From a checkpoint of a small transformer trained on Wikipedia.
Size: width 64, vocabulary 2048.
Architecture: rotary positions, untied embeddings, attention and MLP in parallel.
Each number is 128 + 32 x the weight over the matrix's rms, rounded and kept within 0 to 255. Layers, rows and columns count from 0. Numbers have three digits each.

# layer 8 MLP down (transposed), 256x64, rms 0.222, rows 231-255, columns 0-63
178136129149141149161152121095143155065139123069151139111129146135085150121049099124111106154108145122122134171150135118112135179158063124055129150134102200135087104107098105075142097104133147
116081077150080089097131077170149132114136131130151106139084138130124119167126133138130100173155182106146141146132125196155182100151115099160133140120124130132131051195138061093099139127087168
102134126135144121103134137171193117147131120109122153122105127133118173132096170110117160127203106131116142132081155085123153127102138165108123098155142181131144104120138114104119149152167110
139125215124140130126089176147100105111104193125147144164160159185072103122094088195123154134110087220144119037085209101137145085144154108098123072134157071108157148064201134179150136175110152
134194126148147143166130080133151185139168137161112129106123135154089122103083132203110128131108131110172136045081101137116132060172129211094117119131150159157134138097114096170092119114129096
110057106139144144139164182161162096106153123130120180044128126151118078125119169147075147129081121132166141124142108160093096164105151086116093073131137072122108123113145161140169132064129106
136120190173152130106160137150108130157211161120153105162127099098116161190147132107150103096097129127125124157153126147177094129126098157099107122125181122135138137106098094069133136145142162
126159128141098096126151147081129126101147116082116202126090132120080169124068137071163120115144161131153085122156060101128078150091119121119134125103123160137148121152126170096089122166144100
067093157113116161118132105126092126122143111069134145112117100166106124137115106094134169088070127104171087082088158091185146060137120125122129158170072162080132169116121110113147126145065146
153112090152103156096157111168128124131136119167185169143178122122156104110117177082119153097111107138075156135118173144164203115085151199117154061141150104108123158094169108079166103169105129
174081134107123156087114072163093124204123158159051097165142097154101087057214151112100152174133137135142192092126135058142105174188121026091126138145118112156141100137088095142162089094175145
128116144148149124113137122116071145132156129134111161113084138140124082182125150131093076161153169157131149125115099101131029145115114170164147127106177156127098147122160109131164073136156168
139125119110104201075142157138096146159113130114168132079143149148155125138108101120192141127107067138174159128129083078052151108148140136131148123164158117035141179153167102214131082051122137
199080112125137101119146172080127124119146130109129065153112117110128137101081113101129110169144206146131114101156185107164115186140092176113133088141089156137089151176087065070123133151198116
096172107137142145156128087088124174076116108035144157151119132155181085080142119170117187129065145085144093091119101108132125130140167094107149172139112098197143156122102152123162165171110101
123151148100082125115130086143117174127151111137153126126086150126121118141107080082115202086150144181133100068118079180138177137053150105061144109088077071106149107196120195148151125097106155
144105084141116150105159145091098089073168082163110078143133160134206100129157083086150140101117123121047094126193175101087114137205133146151055101100129084167088181124152130110149087186134093
168070162157133058119121113112165124135121121054101143086124113156100090146136078171059080117120150079140144173145143070056057124166153126123096132123202181114149062134158121068152145122128121
082152157137084139157098118152152146079124114115144183083066143160150080103137186152105216136136119106161145094118129093194128137102095176146118172135134132118126154086152121174123160138127169
153124100093117084128131157103116144135168130103090127106115140167170127111112180084087094114144098128134103167199122140072080141153151112186185151158121132114102118113124079134171191088131155
198078150140094150136111111131153144146087083117160142142086135127169165101155193147168087105105163114227117107181161148132072135075091130157127131152077202104143056111115076059171135097132196
093148193108059136191111131120131155117176155130174149078156149104133100165129057141122079110160134159089116131130171116112109181136147108152123113094131077096157110160126170203128078166115134
100102153150081069111121081191164137111118168145173140117080124099098156187119133143095097142129098069121103127102114157194200096195113172183159150086098099103160095107122149109115148146133160
127159127128160147159153182147088154113138132134107157107143147132098117134110147109099084172131107128118112142174148104118141164177119127135064090162148106132126057130126117184139102126170084
106165185124172101091171175159143131131173114077083108132109133146195162137145168171099169168134138108115122108109126116110126113138161200122119147131141128107101115086130095103136130089149124
# layer 8 MLP up, 256x64, rms 0.235, rows 232-255, columns 0-63
130123153160118128080128090141131080152119109127119099116125126156089148098102116189118133090106090105145096156181133165165162137071105082148127112141109146143112128143156118115132125158119171
168141111183124167120087109117100146139172079125123165134105190158159134059188108109138095090094163164105134108091111179144120128182121090117149152144130097156109076137100110150040130123122171
142109124130121100111150123150134093220142176069206134128174125091146098076118162164113130127119063177087133154165140165196143210163109084135050132149090141154152125156082159142150152085116109
108099135104088146115135054094147134149102082162116155078149204109148169164097122129150113100164091106107133183095137145152133161091114145165129128059085153143164160153134106182114123165098060
139139178087068104102103072129105086117128105110169141067095101137136115115072154139148183153108144159139141067116161158111114188106132135157136113119103130118122160147159095138089057137148162
111161078104092132089103129103137112062104093118146150094091154192145125119116091137139116177132109128130154121105139125154144138112132141166108164132106118154104152126152094176118134155109129
091168173146155134114059187150135099139093116142120095142113105142182073128074079141113140128149108129133169134136175142144117116097090170122081094132080108126104170149102119180103153100107177
168117086107076129156143161143162116150064190071127141123138121119138110160098163180126152101135133160101143087183111158114138186130123118191098134081110100106120093127166108149088088127209104
132150095142195103146114103142151148069153128145131064138068108146161143152118157053125129152157087091113132112191084156102143126140116117080161144141158139094167122125166105166131138114113124
151099109155128136104097088173117109133129140138111134093164160109138129181122081152146144097136156121182136212085143112111108079131183128131093108159149112100074120147134129220134078116186124
124161123158121120121071112085170091169106109113158127138121133152175126122149120148135096052091134064083168089205141113165194103205124129155114155155112114125135098142099160127098138182174086
110108140164085076107112080138087095097085193060164117097115192135174112163118095150129109118123141112117078155154118160117153147106152162049101182137091111122173064104156141135167176057154098
142085150141122151078154136086167114135105118060122180111152126097196125158084058132149138141126158181148142127103144108153127199108076085125118192118109085127081145120089134175203085100123145
087157162140098061120111164167136105114133075119120156097106126087136139167171133136202102199219128123148168140110167126110173105051114139090168093186140097092097105062182117134122076137134160
138093148199161111160106171124100048122177093139142087132141158149114075138141158146061058162055143118120169142163110134086117129136140121087123120134125135149097145130126172094079111145077132
142096135125079158127159126068083137117084105144146155129155134179157139097070133098121149106087136086125099127168150168088183214110110119107101115175162156140085165140112121091074135152105120
117153131061071152100093115145087176133137185120167151091121178193166168065132116103119096078129107093054155162140099121132158114163178129138116177135139127083148076134160116157128105185083087
100076106155100146115169132111134107043130231101128158114169135173071141100089131125125065141135101119111148090139073159155163189208231161116128122137161162165075146104120157184109126082063144
151126107186155125104163182115178126070100135173113091118180067171129158145182100133183157182118083144075137152094081159133159121108113109082095161093138142124104137112113142113135088117094103
133117018163145193139148073135103139168179149133202087107090171111181091128167202102110103149131113094055108134143148120151162124094143115102160167082109072069140124190162094199145154103150149
125169124126166136129135114093137169114120165043097085128123169168120077152150061117160123111119142139108164120118094154113195106109106110114071161145123134110095064133112114161071112064172163
135148104161153107096110181070148191171133146175159144125068145083152071087124111134085135149134124082124094086142091133113142171099138121087069122127126161094188124172131178145124178136103130
126098167154138079098159147157142093168134133150165077157153110125110153155108146180103179147142078130110165151119110115097148129091137081111176176089070109097167156110120176129163159130125128
127098132133152147176116176097111122123081086159128149180106106114161072128088130081125146158143120124160109168120127184187116110116133114123093108097124101128123168105112180167072049114124164